Part of a small language model's weights.
Size: 12 layers, width 256, 4 heads of 64, MLP 1024 ReLU, vocabulary 2563, 10.2M parameters.
Architecture: LayerNorm before each block, learned positions, biases, tied embeddings, normalized queries and keys.
Training: a variant of SOAP for these matrices, 739M tokens, 5638 steps.
Each number is 200 + 40 x the weight over its row's rms, rounded and kept within 0 to 999. Layers, rows and columns count from 0. The size before them is the row's rms in percent of the matrix's.

# o: layer 2 attention output (transposed), 256x256, rms 0.0966, rows 112-127, columns 128-255
# v: layer 2 attention value, 256x256, rms 0.058, rows 113-127, columns 128-255
# q: layer 2 attention query, 256x256, rms 0.0696, rows 128-139, columns 128-255
# k: layer 2 attention key, 256x256, rms 0.0659, rows 128-138, columns 128-255
o112,095,239,239,194,174,239,243,231,224,211,196,215,249,240,239,140,192,191,179,241,215,197,186,228,132,199,185,161,241,202,255,232,209,301,123,181,189,189,258,221,219,203,199,225,187,137,233,115,212,233,226,205,187,155,264,169,257,274,258,253,95,192,221,215,217,173,156,200,175,230,199,154,271,176,261,126,150,175,222,178,286,203,196,147,224,223,282,217,196,224,173,233,181,203,134,169,178,222,192,161,228,209,197,240,149,179,167,241,149,258,195,210,173,85,148,198,181,230,176,282,128,203,196,238,159,219,187,187,126
v113,101,223,181,235,223,215,181,237,130,277,226,211,301,203,176,268,215,248,178,173,216,246,179,136,222,158,199,166,201,122,207,253,268,156,271,253,254,166,229,252,182,215,249,171,191,231,166,214,219,195,241,171,140,198,204,233,231,259,235,236,235,235,205,234,265,205,168,174,249,178,244,216,165,232,119,120,204,157,237,151,185,123,179,197,143,164,235,177,219,184,201,193,183,210,203,183,183,153,245,213,156,228,168,113,203,205,174,247,235,164,188,205,177,205,204,168,217,145,210,233,180,169,219,274,236,157,206,203,150
o113,102,206,188,265,188,109,207,208,264,169,195,186,184,216,187,254,271,238,195,171,286,195,220,177,215,91,143,243,210,210,180,187,156,188,174,139,188,170,166,187,193,165,144,261,254,255,205,233,185,197,243,199,216,141,211,222,276,241,227,218,191,316,262,208,206,216,246,239,144,228,245,183,226,159,188,226,184,151,205,218,147,179,204,218,122,97,228,136,226,240,210,176,192,249,202,202,233,193,268,277,225,249,234,240,187,158,232,128,129,235,188,174,253,268,183,195,213,219,208,167,194,182,221,259,142,208,221,206,216
v114,094,167,259,159,189,187,242,222,198,205,252,194,210,219,187,225,155,180,272,183,134,160,213,188,172,179,113,84,240,247,196,244,236,185,257,198,244,169,153,217,227,180,196,104,257,233,154,231,257,197,259,210,275,178,165,196,192,184,202,220,191,166,196,224,193,219,196,160,196,240,171,119,118,220,190,202,149,174,207,195,261,152,272,183,191,197,233,164,227,235,176,213,320,208,166,161,220,193,167,164,171,246,240,202,95,232,260,205,215,138,178,220,234,140,152,188,163,150,166,255,157,178,183,190,163,168,209,186,225
o114,099,207,162,203,147,213,231,130,191,184,201,107,209,184,168,235,255,228,186,173,273,266,178,147,194,246,153,205,210,175,188,145,234,238,184,204,217,245,221,171,103,212,228,174,194,131,217,244,184,163,164,183,199,208,199,195,215,247,275,221,202,249,196,223,168,239,231,167,240,184,102,160,228,234,207,209,222,198,163,166,181,196,207,199,228,199,217,223,201,163,220,265,226,175,219,189,131,225,236,170,225,216,147,173,224,197,156,257,204,111,132,226,164,119,195,199,252,223,175,194,267,201,274,189,128,209,192,278,208
v115,096,213,130,286,184,255,177,211,164,190,103,235,203,219,201,188,227,261,247,259,199,153,174,135,200,160,196,178,261,265,269,206,150,122,180,223,234,193,199,186,152,176,229,256,202,193,139,205,159,217,232,218,273,210,227,221,202,208,195,227,176,164,194,169,191,196,155,212,183,224,231,190,159,143,228,186,228,215,226,124,228,138,238,158,269,251,220,156,276,167,216,182,136,275,145,205,170,240,269,170,159,175,244,190,213,292,231,259,213,239,224,172,214,238,229,212,290,134,199,230,191,225,142,262,149,160,154,169,218
o115,097,150,243,212,269,183,214,249,212,159,186,164,239,186,220,213,229,209,240,170,268,114,262,144,216,267,186,185,205,218,164,218,204,224,216,153,224,180,187,233,182,191,162,182,182,304,174,172,199,173,152,176,223,208,145,153,204,189,170,213,210,148,158,194,204,171,229,215,162,101,206,219,132,222,212,196,218,200,189,179,260,206,198,279,192,138,110,175,176,191,196,150,239,175,235,263,166,162,215,232,240,181,182,117,169,189,298,142,133,184,163,307,192,148,171,254,175,177,90,232,198,171,140,162,200,136,194,159,210
v116,105,187,215,221,166,194,236,200,270,212,225,221,177,129,144,230,162,227,211,219,231,216,223,199,226,238,261,209,148,231,253,183,212,180,197,199,213,140,175,204,140,183,220,245,187,218,138,213,268,239,166,162,217,266,176,145,184,224,251,220,268,125,200,215,179,215,141,327,147,182,248,186,169,217,221,135,195,284,194,184,240,152,141,148,160,218,218,233,181,155,241,236,252,134,145,217,234,272,189,193,199,169,228,222,234,190,244,307,242,189,255,198,162,202,227,270,178,218,170,237,228,221,171,192,225,197,211,251,155
o116,112,178,195,221,210,171,223,192,248,223,242,236,197,210,206,240,158,221,193,160,183,170,228,163,174,141,171,217,219,192,176,263,217,240,214,212,239,175,241,141,156,221,187,223,262,230,100,143,110,272,247,186,237,209,169,196,179,193,171,274,197,234,131,187,190,147,217,195,168,228,114,180,169,140,211,248,140,179,154,215,197,218,177,174,141,182,168,204,174,237,181,238,133,178,176,225,274,222,248,215,230,196,291,168,223,190,201,182,135,188,178,248,233,122,175,194,256,96,197,209,211,200,277,182,281,283,254,181,167
v117,093,196,171,221,198,288,179,217,174,123,169,240,192,252,181,246,209,192,207,198,225,152,169,168,220,178,188,249,176,275,205,236,169,159,239,219,229,196,165,174,195,214,309,265,184,208,143,221,215,227,171,111,172,169,183,237,170,206,280,229,238,175,317,185,191,235,217,203,189,149,252,185,224,137,268,184,211,178,228,204,223,182,217,210,192,190,246,222,230,208,232,220,254,256,269,193,156,173,243,175,206,171,177,226,192,200,181,214,259,193,162,208,243,160,245,147,294,247,177,131,148,145,145,199,229,184,245,141,177
o117,095,148,177,215,227,186,199,199,147,235,164,201,202,208,300,175,223,245,238,267,195,162,238,229,230,260,209,231,163,194,171,170,196,207,150,197,219,248,179,188,157,150,111,207,154,217,267,219,171,220,247,146,103,170,147,183,174,230,208,239,177,199,189,225,139,209,156,217,202,263,129,213,188,198,159,133,222,227,213,242,196,183,193,230,170,141,190,155,171,233,244,201,227,267,251,246,213,244,176,211,179,243,278,168,138,197,202,255,157,227,217,225,133,166,193,152,186,200,164,204,270,118,66,214,161,164,158,205,199
v118,104,177,202,237,213,171,278,233,167,253,195,248,212,202,159,235,152,142,175,193,258,152,188,258,182,140,170,215,180,260,106,176,187,177,169,172,177,220,284,298,202,222,243,168,279,219,140,192,222,283,157,186,174,208,152,172,205,252,172,289,234,124,186,170,191,218,158,193,200,239,179,141,160,244,276,214,185,214,180,151,216,143,213,169,181,185,178,212,189,206,196,192,314,152,177,211,142,214,237,196,186,186,251,195,223,247,204,266,213,195,168,159,189,222,219,188,195,154,226,251,195,176,174,194,250,201,245,178,172
o118,108,234,179,170,126,238,178,188,222,234,224,183,284,188,182,193,173,182,286,175,160,138,178,194,249,217,234,295,175,155,181,155,216,263,230,163,221,218,181,163,242,207,178,207,193,240,163,211,193,275,183,172,173,170,179,175,195,195,193,210,211,246,217,201,225,223,209,277,270,238,173,165,235,264,182,233,241,169,271,233,170,213,160,120,218,201,144,129,207,151,168,160,214,187,141,200,152,240,209,197,287,173,253,226,214,275,262,262,134,230,241,209,224,260,236,204,146,236,169,225,241,210,209,201,226,202,214,189,192
v119,099,263,189,199,280,194,230,201,120,184,190,205,121,215,239,197,170,170,227,185,272,222,126,216,274,200,215,215,176,219,219,169,241,190,169,132,248,241,178,215,216,244,273,178,226,200,178,138,216,288,180,265,144,152,169,142,252,295,175,165,162,195,170,216,214,200,242,235,238,246,165,139,203,249,170,159,235,209,163,186,217,178,171,100,234,195,161,225,171,200,229,274,277,151,192,166,202,172,160,190,198,174,226,196,146,185,193,238,270,177,88,200,211,175,199,136,159,225,236,213,210,145,228,157,235,192,170,167,215
o119,103,155,231,194,145,202,243,217,170,193,249,143,142,229,156,195,184,202,161,230,170,181,188,286,262,147,211,128,216,201,172,182,162,172,188,186,207,213,185,171,194,203,180,210,196,179,211,211,234,301,164,232,177,206,235,164,188,262,214,185,220,237,153,253,215,201,217,190,191,240,194,186,233,243,214,182,171,184,227,254,265,216,241,143,290,228,226,172,150,214,164,175,188,216,228,191,204,200,183,211,243,195,267,183,119,142,210,239,160,223,233,99,163,147,180,214,185,150,211,206,214,162,191,190,264,144,232,253,183
v120,093,178,198,198,167,244,175,207,166,238,189,210,234,223,298,188,197,227,151,174,224,216,216,67,204,217,229,245,231,163,129,169,180,169,216,219,250,173,257,185,199,260,111,250,215,222,135,153,238,181,115,115,258,143,243,210,228,260,280,163,261,253,141,262,185,172,233,219,204,152,152,200,167,163,192,207,158,218,194,192,183,169,204,196,115,209,202,214,235,226,174,181,191,174,292,145,224,121,240,187,186,171,140,234,149,218,162,220,212,183,238,214,201,182,201,172,215,192,239,233,155,243,184,162,101,129,165,209,188
o120,097,213,153,193,185,194,189,223,245,153,242,204,160,196,146,181,238,185,142,168,204,182,253,158,210,131,171,230,145,125,185,211,223,272,148,202,278,181,229,210,199,156,206,192,181,163,233,214,203,197,244,182,161,190,263,191,171,244,161,152,172,214,259,215,195,166,169,293,239,203,189,173,180,204,219,250,162,214,257,182,200,155,173,213,213,205,247,186,168,219,274,176,185,178,283,168,201,189,233,225,235,133,176,225,224,143,203,134,253,350,237,264,191,192,192,207,238,202,146,201,148,235,152,195,221,184,230,184,190
v121,105,148,207,160,264,220,175,160,196,273,187,234,207,159,167,196,175,208,196,184,172,222,156,202,222,214,174,217,146,216,187,149,263,174,253,228,252,180,193,283,222,196,284,173,155,150,268,184,188,264,169,215,202,212,188,193,247,248,234,251,197,274,221,177,189,218,175,207,200,158,254,233,196,238,180,165,144,144,173,210,276,145,188,248,172,214,102,229,122,167,195,205,245,214,205,170,200,223,244,213,255,174,174,237,192,223,179,190,197,212,207,188,150,220,194,204,189,162,104,226,149,215,185,155,184,241,226,298,196
o121,111,194,139,225,230,164,160,231,197,237,184,241,211,211,171,255,206,217,248,156,204,246,210,208,144,184,172,147,177,272,271,224,250,205,187,198,210,182,160,155,156,203,206,179,221,178,258,152,263,300,239,219,176,228,169,192,142,128,261,182,241,249,104,160,242,252,257,222,229,194,171,194,172,191,174,150,141,182,185,189,171,206,221,195,188,173,211,192,228,268,188,149,249,165,224,211,205,194,145,194,212,234,215,181,273,220,246,217,196,251,148,257,184,134,270,251,172,199,292,221,247,209,176,189,223,171,156,245,166
v122,103,167,244,214,164,227,169,114,224,215,139,205,229,187,210,273,262,196,221,154,126,113,163,231,211,191,155,213,117,197,110,221,137,231,231,159,162,255,188,204,235,228,232,216,161,213,204,142,158,170,111,205,195,210,279,235,220,199,216,153,245,294,216,180,189,226,243,173,209,206,246,212,180,178,229,245,249,202,213,159,261,180,289,238,144,212,139,247,164,222,232,202,169,203,197,227,241,234,194,164,251,149,221,265,165,240,142,145,168,204,170,205,275,208,183,258,193,232,164,192,246,249,208,197,193,199,247,142,256
o122,102,187,139,194,239,177,206,132,237,180,214,168,182,147,246,147,190,214,139,220,280,186,237,147,199,215,217,182,200,175,201,174,197,218,128,222,199,189,209,225,214,140,202,191,230,147,146,204,236,159,190,159,187,188,235,112,181,214,222,220,200,147,184,240,185,198,200,214,255,211,239,189,212,158,271,170,233,272,139,176,247,133,188,304,174,207,214,223,175,202,228,141,261,225,117,221,144,184,163,180,200,212,277,198,273,204,270,259,296,223,244,196,190,164,156,287,223,256,154,203,244,280,159,186,214,227,243,192,208
v123,098,178,224,150,190,134,235,207,162,223,154,259,141,111,158,249,148,199,182,201,172,227,207,179,207,151,227,178,153,154,198,184,238,209,232,272,228,304,234,165,219,247,144,184,258,100,250,230,236,222,228,234,136,193,204,221,176,180,250,279,198,216,223,213,137,154,228,214,205,192,215,147,222,244,208,207,192,140,201,267,194,103,190,193,250,237,266,149,194,224,185,227,213,157,201,204,145,140,238,163,174,188,156,215,208,166,200,142,217,201,209,174,211,190,200,187,248,295,164,153,205,260,199,154,189,228,208,239,156
o123,103,248,252,192,246,286,236,224,164,262,198,160,249,150,169,146,252,197,196,237,149,167,180,153,202,213,208,215,127,183,124,250,198,208,188,238,131,241,183,236,181,270,273,258,270,169,231,246,188,156,186,203,295,215,231,233,195,194,215,206,249,205,82,262,179,265,210,175,169,136,205,155,249,184,202,229,209,218,213,237,165,221,139,184,197,121,172,224,145,245,216,219,183,204,192,253,136,188,198,263,234,235,222,141,191,169,159,181,208,256,161,154,254,151,204,194,240,220,328,260,174,196,235,184,190,152,162,179,226
v124,098,165,134,189,208,255,244,154,196,202,134,214,214,183,189,186,205,216,233,268,190,218,254,195,177,237,182,179,207,225,135,252,227,168,192,223,183,161,177,135,191,212,247,208,171,208,223,198,167,201,299,231,199,248,209,225,171,167,211,176,195,239,234,254,255,235,266,170,148,257,239,155,211,175,221,206,275,246,167,199,236,175,207,153,154,249,182,247,133,140,179,160,207,186,198,203,150,179,184,206,158,250,192,206,204,258,251,251,236,199,200,262,115,215,225,203,170,231,238,244,200,182,209,116,229,258,217,219,216
o124,101,184,264,178,224,146,240,239,226,231,226,176,119,241,249,215,148,241,171,155,238,150,144,239,206,187,241,269,184,205,186,219,158,246,217,216,156,129,183,229,301,167,225,252,177,230,202,263,183,187,133,120,203,190,176,237,206,106,238,178,203,264,201,181,229,223,196,173,267,171,152,173,195,231,199,217,147,167,209,194,224,177,217,229,236,176,207,191,210,146,216,219,174,119,238,226,266,243,224,215,232,248,195,175,163,219,227,187,216,204,223,281,226,216,195,214,176,246,234,255,182,182,194,155,269,175,219,177,139
v125,103,233,173,205,208,228,160,170,213,166,202,208,156,274,218,190,242,284,206,199,175,141,179,143,253,217,251,168,201,292,185,216,156,225,175,232,189,186,222,201,212,264,242,226,141,210,215,215,153,159,182,197,181,228,250,171,129,124,210,192,218,140,214,179,224,159,197,188,180,98,141,235,208,188,204,222,189,240,199,209,173,181,158,235,249,170,248,163,238,201,218,228,233,195,251,211,205,153,123,190,235,196,222,235,237,182,167,237,267,248,212,227,190,246,192,315,151,209,123,243,246,145,215,192,168,181,160,177,257
o125,103,177,79,254,173,210,170,253,144,276,212,155,189,172,168,225,147,273,275,163,265,217,234,208,199,215,257,146,168,160,174,280,308,198,279,208,198,209,230,172,231,237,159,177,225,235,166,210,198,144,155,224,209,231,190,211,167,169,218,166,239,128,204,223,163,223,187,186,144,214,236,305,199,225,155,228,241,233,252,250,230,225,233,142,258,219,247,219,150,173,178,210,199,213,167,235,237,227,176,167,227,278,228,235,198,167,195,187,169,220,199,150,205,123,161,205,126,235,94,252,188,156,164,200,173,169,189,271,186
v126,098,74,281,219,181,217,225,230,202,249,217,184,166,247,251,230,176,253,204,166,141,138,186,173,174,205,117,159,266,177,261,292,226,172,314,203,197,137,205,168,148,230,223,193,222,196,162,161,221,163,251,191,250,161,211,245,216,156,178,239,132,244,200,187,171,284,196,248,159,252,231,184,283,151,216,164,231,172,270,170,248,226,273,181,207,177,183,138,173,181,178,195,245,242,192,194,149,216,204,146,257,198,252,224,133,147,206,255,177,172,154,202,226,224,231,282,161,190,214,149,223,175,139,258,176,151,268,216,189
o126,101,147,148,199,207,128,237,196,156,203,197,189,233,230,173,230,278,163,204,232,158,217,270,171,242,211,181,182,198,173,260,211,218,252,135,176,146,169,131,197,218,124,154,160,130,173,174,200,192,263,225,96,145,171,180,225,249,223,165,182,195,181,144,224,217,186,155,267,212,161,184,211,224,157,242,167,201,248,261,183,189,182,197,215,275,182,203,260,147,217,240,259,225,234,186,219,216,137,214,154,196,219,203,171,235,241,178,226,249,252,201,184,174,195,276,293,221,189,231,125,237,119,270,199,166,128,165,225,257
v127,108,262,279,236,204,241,184,189,175,195,218,247,234,194,144,212,188,289,219,188,226,182,182,273,116,150,219,180,171,163,162,142,257,193,215,227,168,220,106,191,185,145,219,283,202,238,214,200,168,222,214,138,128,220,169,179,226,217,218,144,195,165,183,248,257,255,165,214,210,209,172,244,222,223,259,165,258,175,231,156,193,186,222,152,159,166,214,237,98,220,196,183,206,154,207,183,123,207,210,238,186,185,211,236,192,251,137,196,241,168,140,249,178,196,239,204,168,212,217,190,259,210,223,174,185,211,271,165,184
o127,115,194,250,179,193,150,186,175,146,228,168,169,171,255,292,141,175,204,284,246,191,163,237,241,157,235,199,216,205,216,267,193,176,201,202,195,229,156,224,148,222,229,198,276,219,245,214,256,142,144,194,215,187,180,189,189,244,200,199,221,216,210,192,151,218,160,166,142,197,307,187,222,173,196,188,203,262,199,196,204,155,245,219,216,148,142,196,173,190,172,195,208,261,153,196,150,215,207,148,159,306,209,270,219,269,238,179,231,194,217,188,158,234,129,298,252,246,185,144,162,176,149,200,179,199,199,253,162,217
q128,098,144,86,178,146,162,167,175,184,243,193,152,202,168,204,178,200,187,215,209,201,162,146,206,226,223,247,298,192,158,213,205,261,161,219,180,187,123,152,258,260,234,175,161,216,167,208,195,139,145,174,169,252,269,191,253,171,271,210,157,152,174,204,182,240,235,251,281,220,235,253,224,181,263,106,160,214,210,178,282,129,206,205,157,235,146,246,184,199,181,205,182,312,234,208,156,208,185,156,198,238,161,176,169,198,183,206,171,113,178,201,239,176,189,169,198,232,254,260,196,252,221,222,188,218,190,260,290,272
k128,107,261,206,231,299,204,197,281,227,211,178,173,244,170,217,225,203,201,197,205,177,228,215,220,152,238,132,139,253,251,119,240,194,230,202,221,171,213,211,206,179,276,273,228,233,151,213,177,108,171,291,269,158,121,224,160,210,207,227,254,177,166,177,270,166,202,160,168,241,155,190,186,216,156,161,191,132,202,204,178,240,185,205,187,268,227,157,239,162,193,172,256,138,209,235,253,214,217,239,187,184,266,212,182,192,227,196,180,265,182,211,104,183,192,207,200,167,191,141,199,211,201,184,195,216,133,160,221,185
q129,095,175,100,253,210,202,193,156,129,194,113,176,237,216,199,181,194,235,137,174,225,194,174,145,196,190,136,177,178,172,194,216,245,192,274,153,322,251,208,188,233,186,197,178,215,212,209,198,230,186,218,176,245,184,206,216,193,273,130,88,123,152,235,177,139,180,176,180,166,249,246,238,131,221,244,150,222,190,138,158,240,205,188,190,224,180,274,188,245,273,224,141,204,256,142,247,218,189,161,200,240,164,148,197,156,218,166,233,203,115,218,194,212,242,284,132,195,195,210,207,155,275,163,175,125,227,198,212,207
k129,087,208,194,219,178,285,223,218,184,207,162,153,156,152,205,218,230,219,256,180,278,204,220,282,283,210,165,161,252,260,138,177,103,188,162,143,190,91,271,265,256,195,170,110,208,198,161,202,201,216,196,154,74,175,190,253,240,226,167,224,236,195,175,189,115,191,240,230,219,153,184,195,249,171,166,212,163,263,229,176,218,228,231,208,179,263,173,197,146,206,163,163,182,140,215,150,230,208,241,172,270,221,200,223,220,236,156,197,183,189,184,176,229,222,197,220,218,221,216,136,185,256,251,262,269,178,223,204,251
q130,095,159,224,252,202,162,271,242,258,190,213,211,234,183,218,240,254,244,179,233,191,186,234,229,177,102,195,183,262,173,184,240,225,202,130,208,224,216,195,149,176,221,244,146,242,191,231,200,219,212,270,169,210,208,200,216,288,264,212,192,208,273,210,159,278,173,266,218,209,233,169,180,229,219,175,184,194,195,246,139,192,214,205,256,267,227,221,190,108,248,274,181,178,241,155,240,116,216,135,244,187,227,224,236,279,206,164,141,202,205,110,157,151,153,158,189,211,174,163,172,147,202,133,162,177,161,273,169,122
k130,106,156,152,173,208,162,164,205,216,163,191,191,197,168,194,195,139,142,223,212,183,266,247,172,142,214,225,130,155,169,228,148,230,203,209,246,153,183,132,149,204,197,206,284,260,158,168,171,202,155,165,220,225,174,254,159,146,167,225,176,120,176,173,212,177,258,164,149,160,224,190,292,196,208,190,211,139,186,212,181,112,237,148,137,169,144,170,199,238,121,202,184,170,146,144,205,167,190,244,173,190,219,216,298,191,211,150,195,201,294,230,215,202,287,197,243,217,167,204,148,196,231,203,258,223,261,183,119,210
q131,084,178,176,196,203,178,219,214,228,200,225,236,165,163,173,211,258,249,200,184,233,200,157,208,216,81,204,255,169,208,223,177,225,175,108,207,254,169,128,178,170,181,186,257,206,114,171,289,177,210,192,148,174,289,147,202,169,162,195,194,215,190,206,205,193,264,186,163,150,298,164,198,231,257,230,225,139,199,178,204,204,232,217,221,213,248,190,204,202,178,188,183,161,233,183,285,220,179,175,282,211,201,155,203,302,175,261,242,179,224,211,254,201,212,213,274,251,193,198,209,170,278,225,226,181,213,153,165,196
k131,096,190,218,171,149,200,185,263,232,232,247,194,224,218,139,163,154,187,151,258,131,223,183,147,154,162,245,234,198,173,268,179,208,247,232,232,257,222,236,107,210,119,263,173,203,183,196,125,186,188,233,171,190,175,202,162,197,187,175,145,206,207,297,172,248,201,197,217,169,235,181,254,152,178,186,135,159,232,260,268,142,277,140,205,195,130,128,223,220,152,216,233,249,221,166,245,167,180,220,180,158,232,133,184,197,153,225,180,207,216,198,179,185,225,162,193,223,184,192,271,194,76,189,152,229,221,117,206,292
q132,114,200,219,158,228,176,187,197,194,219,166,172,201,207,209,175,221,192,191,158,225,189,155,163,310,305,160,175,208,251,199,175,121,208,143,215,248,262,216,230,222,249,226,131,197,209,199,160,208,193,221,154,198,158,293,242,245,223,215,186,185,146,157,122,201,162,116,288,182,177,181,208,196,234,135,126,230,243,226,203,152,194,241,227,182,201,233,195,174,225,144,197,189,196,159,223,170,199,250,237,279,201,234,223,180,240,217,189,148,155,143,232,203,207,199,221,231,189,188,224,266,180,268,204,203,205,263,212,280
k132,105,163,209,256,182,210,164,202,252,179,219,183,185,139,224,249,246,190,160,203,163,202,280,269,229,159,188,246,200,119,181,247,179,226,227,123,168,140,135,169,169,233,190,267,208,204,171,233,244,189,119,229,203,158,179,175,176,193,295,148,274,213,209,174,160,219,207,207,280,189,151,233,243,200,172,249,180,232,163,160,215,200,154,160,211,174,170,213,160,164,182,161,198,161,161,269,161,192,197,188,197,199,203,193,231,188,171,224,176,278,178,150,221,232,184,206,260,260,157,223,226,165,224,179,203,199,262,201,206
q133,094,199,218,255,211,169,99,144,202,186,166,212,196,265,209,197,198,181,229,235,223,130,230,244,210,211,309,193,119,163,200,140,249,164,138,209,229,211,147,193,191,211,236,236,156,226,231,224,232,147,182,215,236,202,177,126,159,180,222,188,251,205,251,208,221,215,191,216,161,281,162,184,180,176,162,225,171,184,161,168,135,164,199,218,190,249,174,172,238,246,291,218,229,180,229,217,193,158,186,213,220,231,229,151,188,176,225,228,206,233,180,183,151,159,238,254,200,214,165,175,139,241,152,179,124,186,277,287,157
k133,080,213,182,251,176,203,173,210,244,193,185,218,156,243,180,270,141,155,231,205,100,177,172,142,175,200,258,176,167,229,246,158,207,199,209,187,123,186,219,209,185,231,162,137,204,150,157,188,142,215,269,197,248,263,238,214,172,157,228,218,174,228,180,251,250,259,206,118,281,180,226,194,237,169,245,162,243,167,239,253,201,206,162,172,200,145,250,131,187,163,143,195,205,202,182,191,221,172,135,158,172,166,254,231,186,222,187,163,187,193,166,245,194,122,156,198,204,212,248,192,237,129,224,157,228,207,172,138,203
q134,099,173,170,257,157,158,169,203,152,226,190,242,230,289,225,274,153,185,185,193,269,271,189,131,187,181,223,200,181,246,236,217,127,167,240,149,284,254,200,182,234,191,187,210,254,132,237,197,213,204,194,295,234,181,224,206,207,156,267,213,217,141,271,166,195,211,161,220,130,250,210,258,156,224,230,218,219,253,162,205,196,201,169,133,171,194,201,289,148,242,173,116,216,185,194,285,220,215,208,254,264,152,203,264,207,179,164,205,160,201,164,257,239,254,165,185,157,101,148,176,166,174,221,232,214,235,230,184,177
k134,109,238,187,243,220,188,200,212,169,226,210,213,134,132,233,186,236,182,148,205,210,204,259,251,236,221,194,229,252,266,178,235,210,218,120,212,108,150,170,213,192,175,186,205,213,205,152,241,209,163,268,192,206,260,167,268,251,253,201,243,143,155,196,225,223,228,258,128,151,173,192,110,142,143,130,234,278,229,190,203,223,140,185,255,126,224,198,134,166,191,244,195,157,124,176,170,226,175,186,157,213,190,131,205,257,170,222,212,246,183,210,240,168,172,217,195,178,232,251,200,214,192,185,299,247,212,202,221,181
q135,099,117,241,222,262,217,106,206,174,220,241,166,206,255,232,241,216,146,255,225,246,177,277,186,158,184,181,198,151,175,203,168,187,180,200,129,290,270,217,187,147,280,189,122,206,172,249,194,144,151,160,159,205,212,251,130,173,148,239,162,243,177,176,129,176,236,205,209,180,162,134,199,219,233,217,157,179,214,236,138,268,168,195,146,168,204,199,245,226,196,155,140,175,210,178,262,198,181,188,242,213,231,191,174,149,157,221,192,148,164,171,258,230,122,207,272,158,276,232,199,215,177,269,194,229,209,147,202,176
k135,122,173,213,231,171,145,224,144,203,215,221,228,274,196,263,163,224,168,171,199,229,255,231,217,177,227,215,182,233,211,182,250,198,169,108,148,180,178,148,196,240,190,177,215,217,248,197,263,196,219,262,145,175,242,230,175,256,227,234,268,184,292,236,230,126,196,260,198,256,204,200,188,175,262,161,217,235,147,149,154,174,221,226,218,129,220,261,154,226,174,220,243,230,202,120,199,208,239,277,147,208,182,220,255,182,194,124,210,145,225,222,193,159,144,199,178,199,162,184,124,126,218,167,215,228,242,256,237,168
q136,117,222,242,178,220,124,232,209,263,147,181,174,221,200,164,154,169,193,145,251,222,225,148,180,257,145,194,143,174,226,230,143,162,226,292,173,141,226,179,153,184,198,131,227,207,219,159,202,194,243,121,250,255,235,225,160,231,140,269,220,215,161,220,149,191,267,211,119,318,136,225,213,238,222,224,242,191,189,144,257,205,176,238,171,107,269,126,217,214,164,220,210,100,160,183,155,222,154,205,212,220,230,189,163,142,193,204,215,180,202,205,144,180,159,183,191,246,231,164,254,186,178,223,141,136,225,252,194,191
k136,108,241,130,160,239,226,132,140,208,255,248,221,193,208,226,269,189,189,231,177,194,129,251,246,148,206,147,196,165,216,176,165,244,253,142,200,212,202,170,188,157,219,160,199,180,190,221,236,189,288,205,207,123,143,189,175,157,190,247,238,142,202,193,229,173,165,240,211,233,265,244,157,240,201,223,229,204,199,227,214,248,166,119,157,214,216,195,226,218,171,156,135,193,231,193,233,112,195,158,212,175,166,256,273,291,307,276,230,227,182,187,213,178,221,228,237,142,191,257,171,210,224,190,202,245,179,236,199,160
q137,095,124,199,214,200,149,269,229,237,206,186,243,195,165,151,153,156,197,175,216,205,234,198,225,200,174,208,233,147,204,210,189,197,251,246,249,178,240,182,110,181,220,178,159,195,297,239,170,177,188,180,182,149,165,238,247,205,250,244,178,238,184,152,198,215,251,146,169,209,188,195,156,179,280,224,150,220,266,228,231,174,141,238,220,207,185,213,143,245,169,259,164,190,190,143,323,131,216,187,190,268,214,258,233,192,151,197,184,148,270,147,201,196,201,169,179,88,150,107,354,247,214,170,181,203,184,171,167,195
k137,103,154,223,179,213,174,114,177,192,199,260,194,267,218,188,154,271,203,104,233,176,198,321,188,165,136,225,255,157,142,237,249,269,188,184,201,241,213,238,186,204,193,237,201,244,202,205,182,131,222,259,124,187,227,207,237,175,204,223,226,182,206,284,264,205,164,253,155,187,206,158,216,205,173,205,288,173,185,198,223,203,194,178,218,138,217,172,171,211,203,202,256,207,182,187,153,175,246,244,198,231,208,317,207,154,177,199,230,210,149,228,133,198,217,181,180,223,263,213,201,176,192,234,121,216,268,208,203,160
q138,092,251,173,235,220,337,185,201,189,226,193,208,192,185,119,190,159,191,216,217,216,239,175,235,162,147,188,276,240,202,204,230,214,199,172,198,177,153,234,149,242,200,225,281,128,234,264,161,196,175,153,145,201,168,236,197,171,171,163,184,195,176,197,147,178,149,232,206,227,144,222,276,181,209,170,118,158,189,219,220,234,216,232,204,210,196,202,258,192,197,172,216,257,197,264,186,136,185,171,214,179,251,188,209,188,175,174,178,296,170,315,176,171,181,177,291,198,191,183,241,144,201,231,116,271,214,200,243,233
k138,105,196,184,168,184,182,145,195,174,180,270,178,238,235,196,164,241,193,171,191,187,202,180,182,169,180,239,194,206,187,146,182,193,122,159,172,161,280,176,193,195,176,268,174,291,246,161,154,158,139,257,174,211,278,171,213,197,222,193,159,334,128,184,236,135,209,196,213,244,201,176,197,219,208,201,278,251,187,151,214,226,180,236,295,245,223,202,260,243,246,196,199,256,193,200,224,261,239,305,155,197,193,154,145,241,238,175,228,215,251,167,217,195,222,200,186,177,198,199,218,213,183,190,119,175,182,227,193,185
q139,111,222,165,187,185,174,202,189,199,240,200,256,158,153,202,204,208,241,185,212,250,203,215,155,155,244,263,202,198,242,218,250,123,159,306,292,218,241,182,196,210,224,220,103,219,214,195,177,254,240,144,227,233,250,188,214,219,270,141,210,170,181,190,249,235,275,168,170,155,141,207,190,191,148,162,247,214,225,184,287,148,183,228,185,244,221,233,158,286,178,171,219,159,277,169,197,213,204,158,249,254,180,191,211,192,187,212,172,200,164,155,174,258,216,196,225,148,243,247,199,290,202,306,166,217,217,232,149,207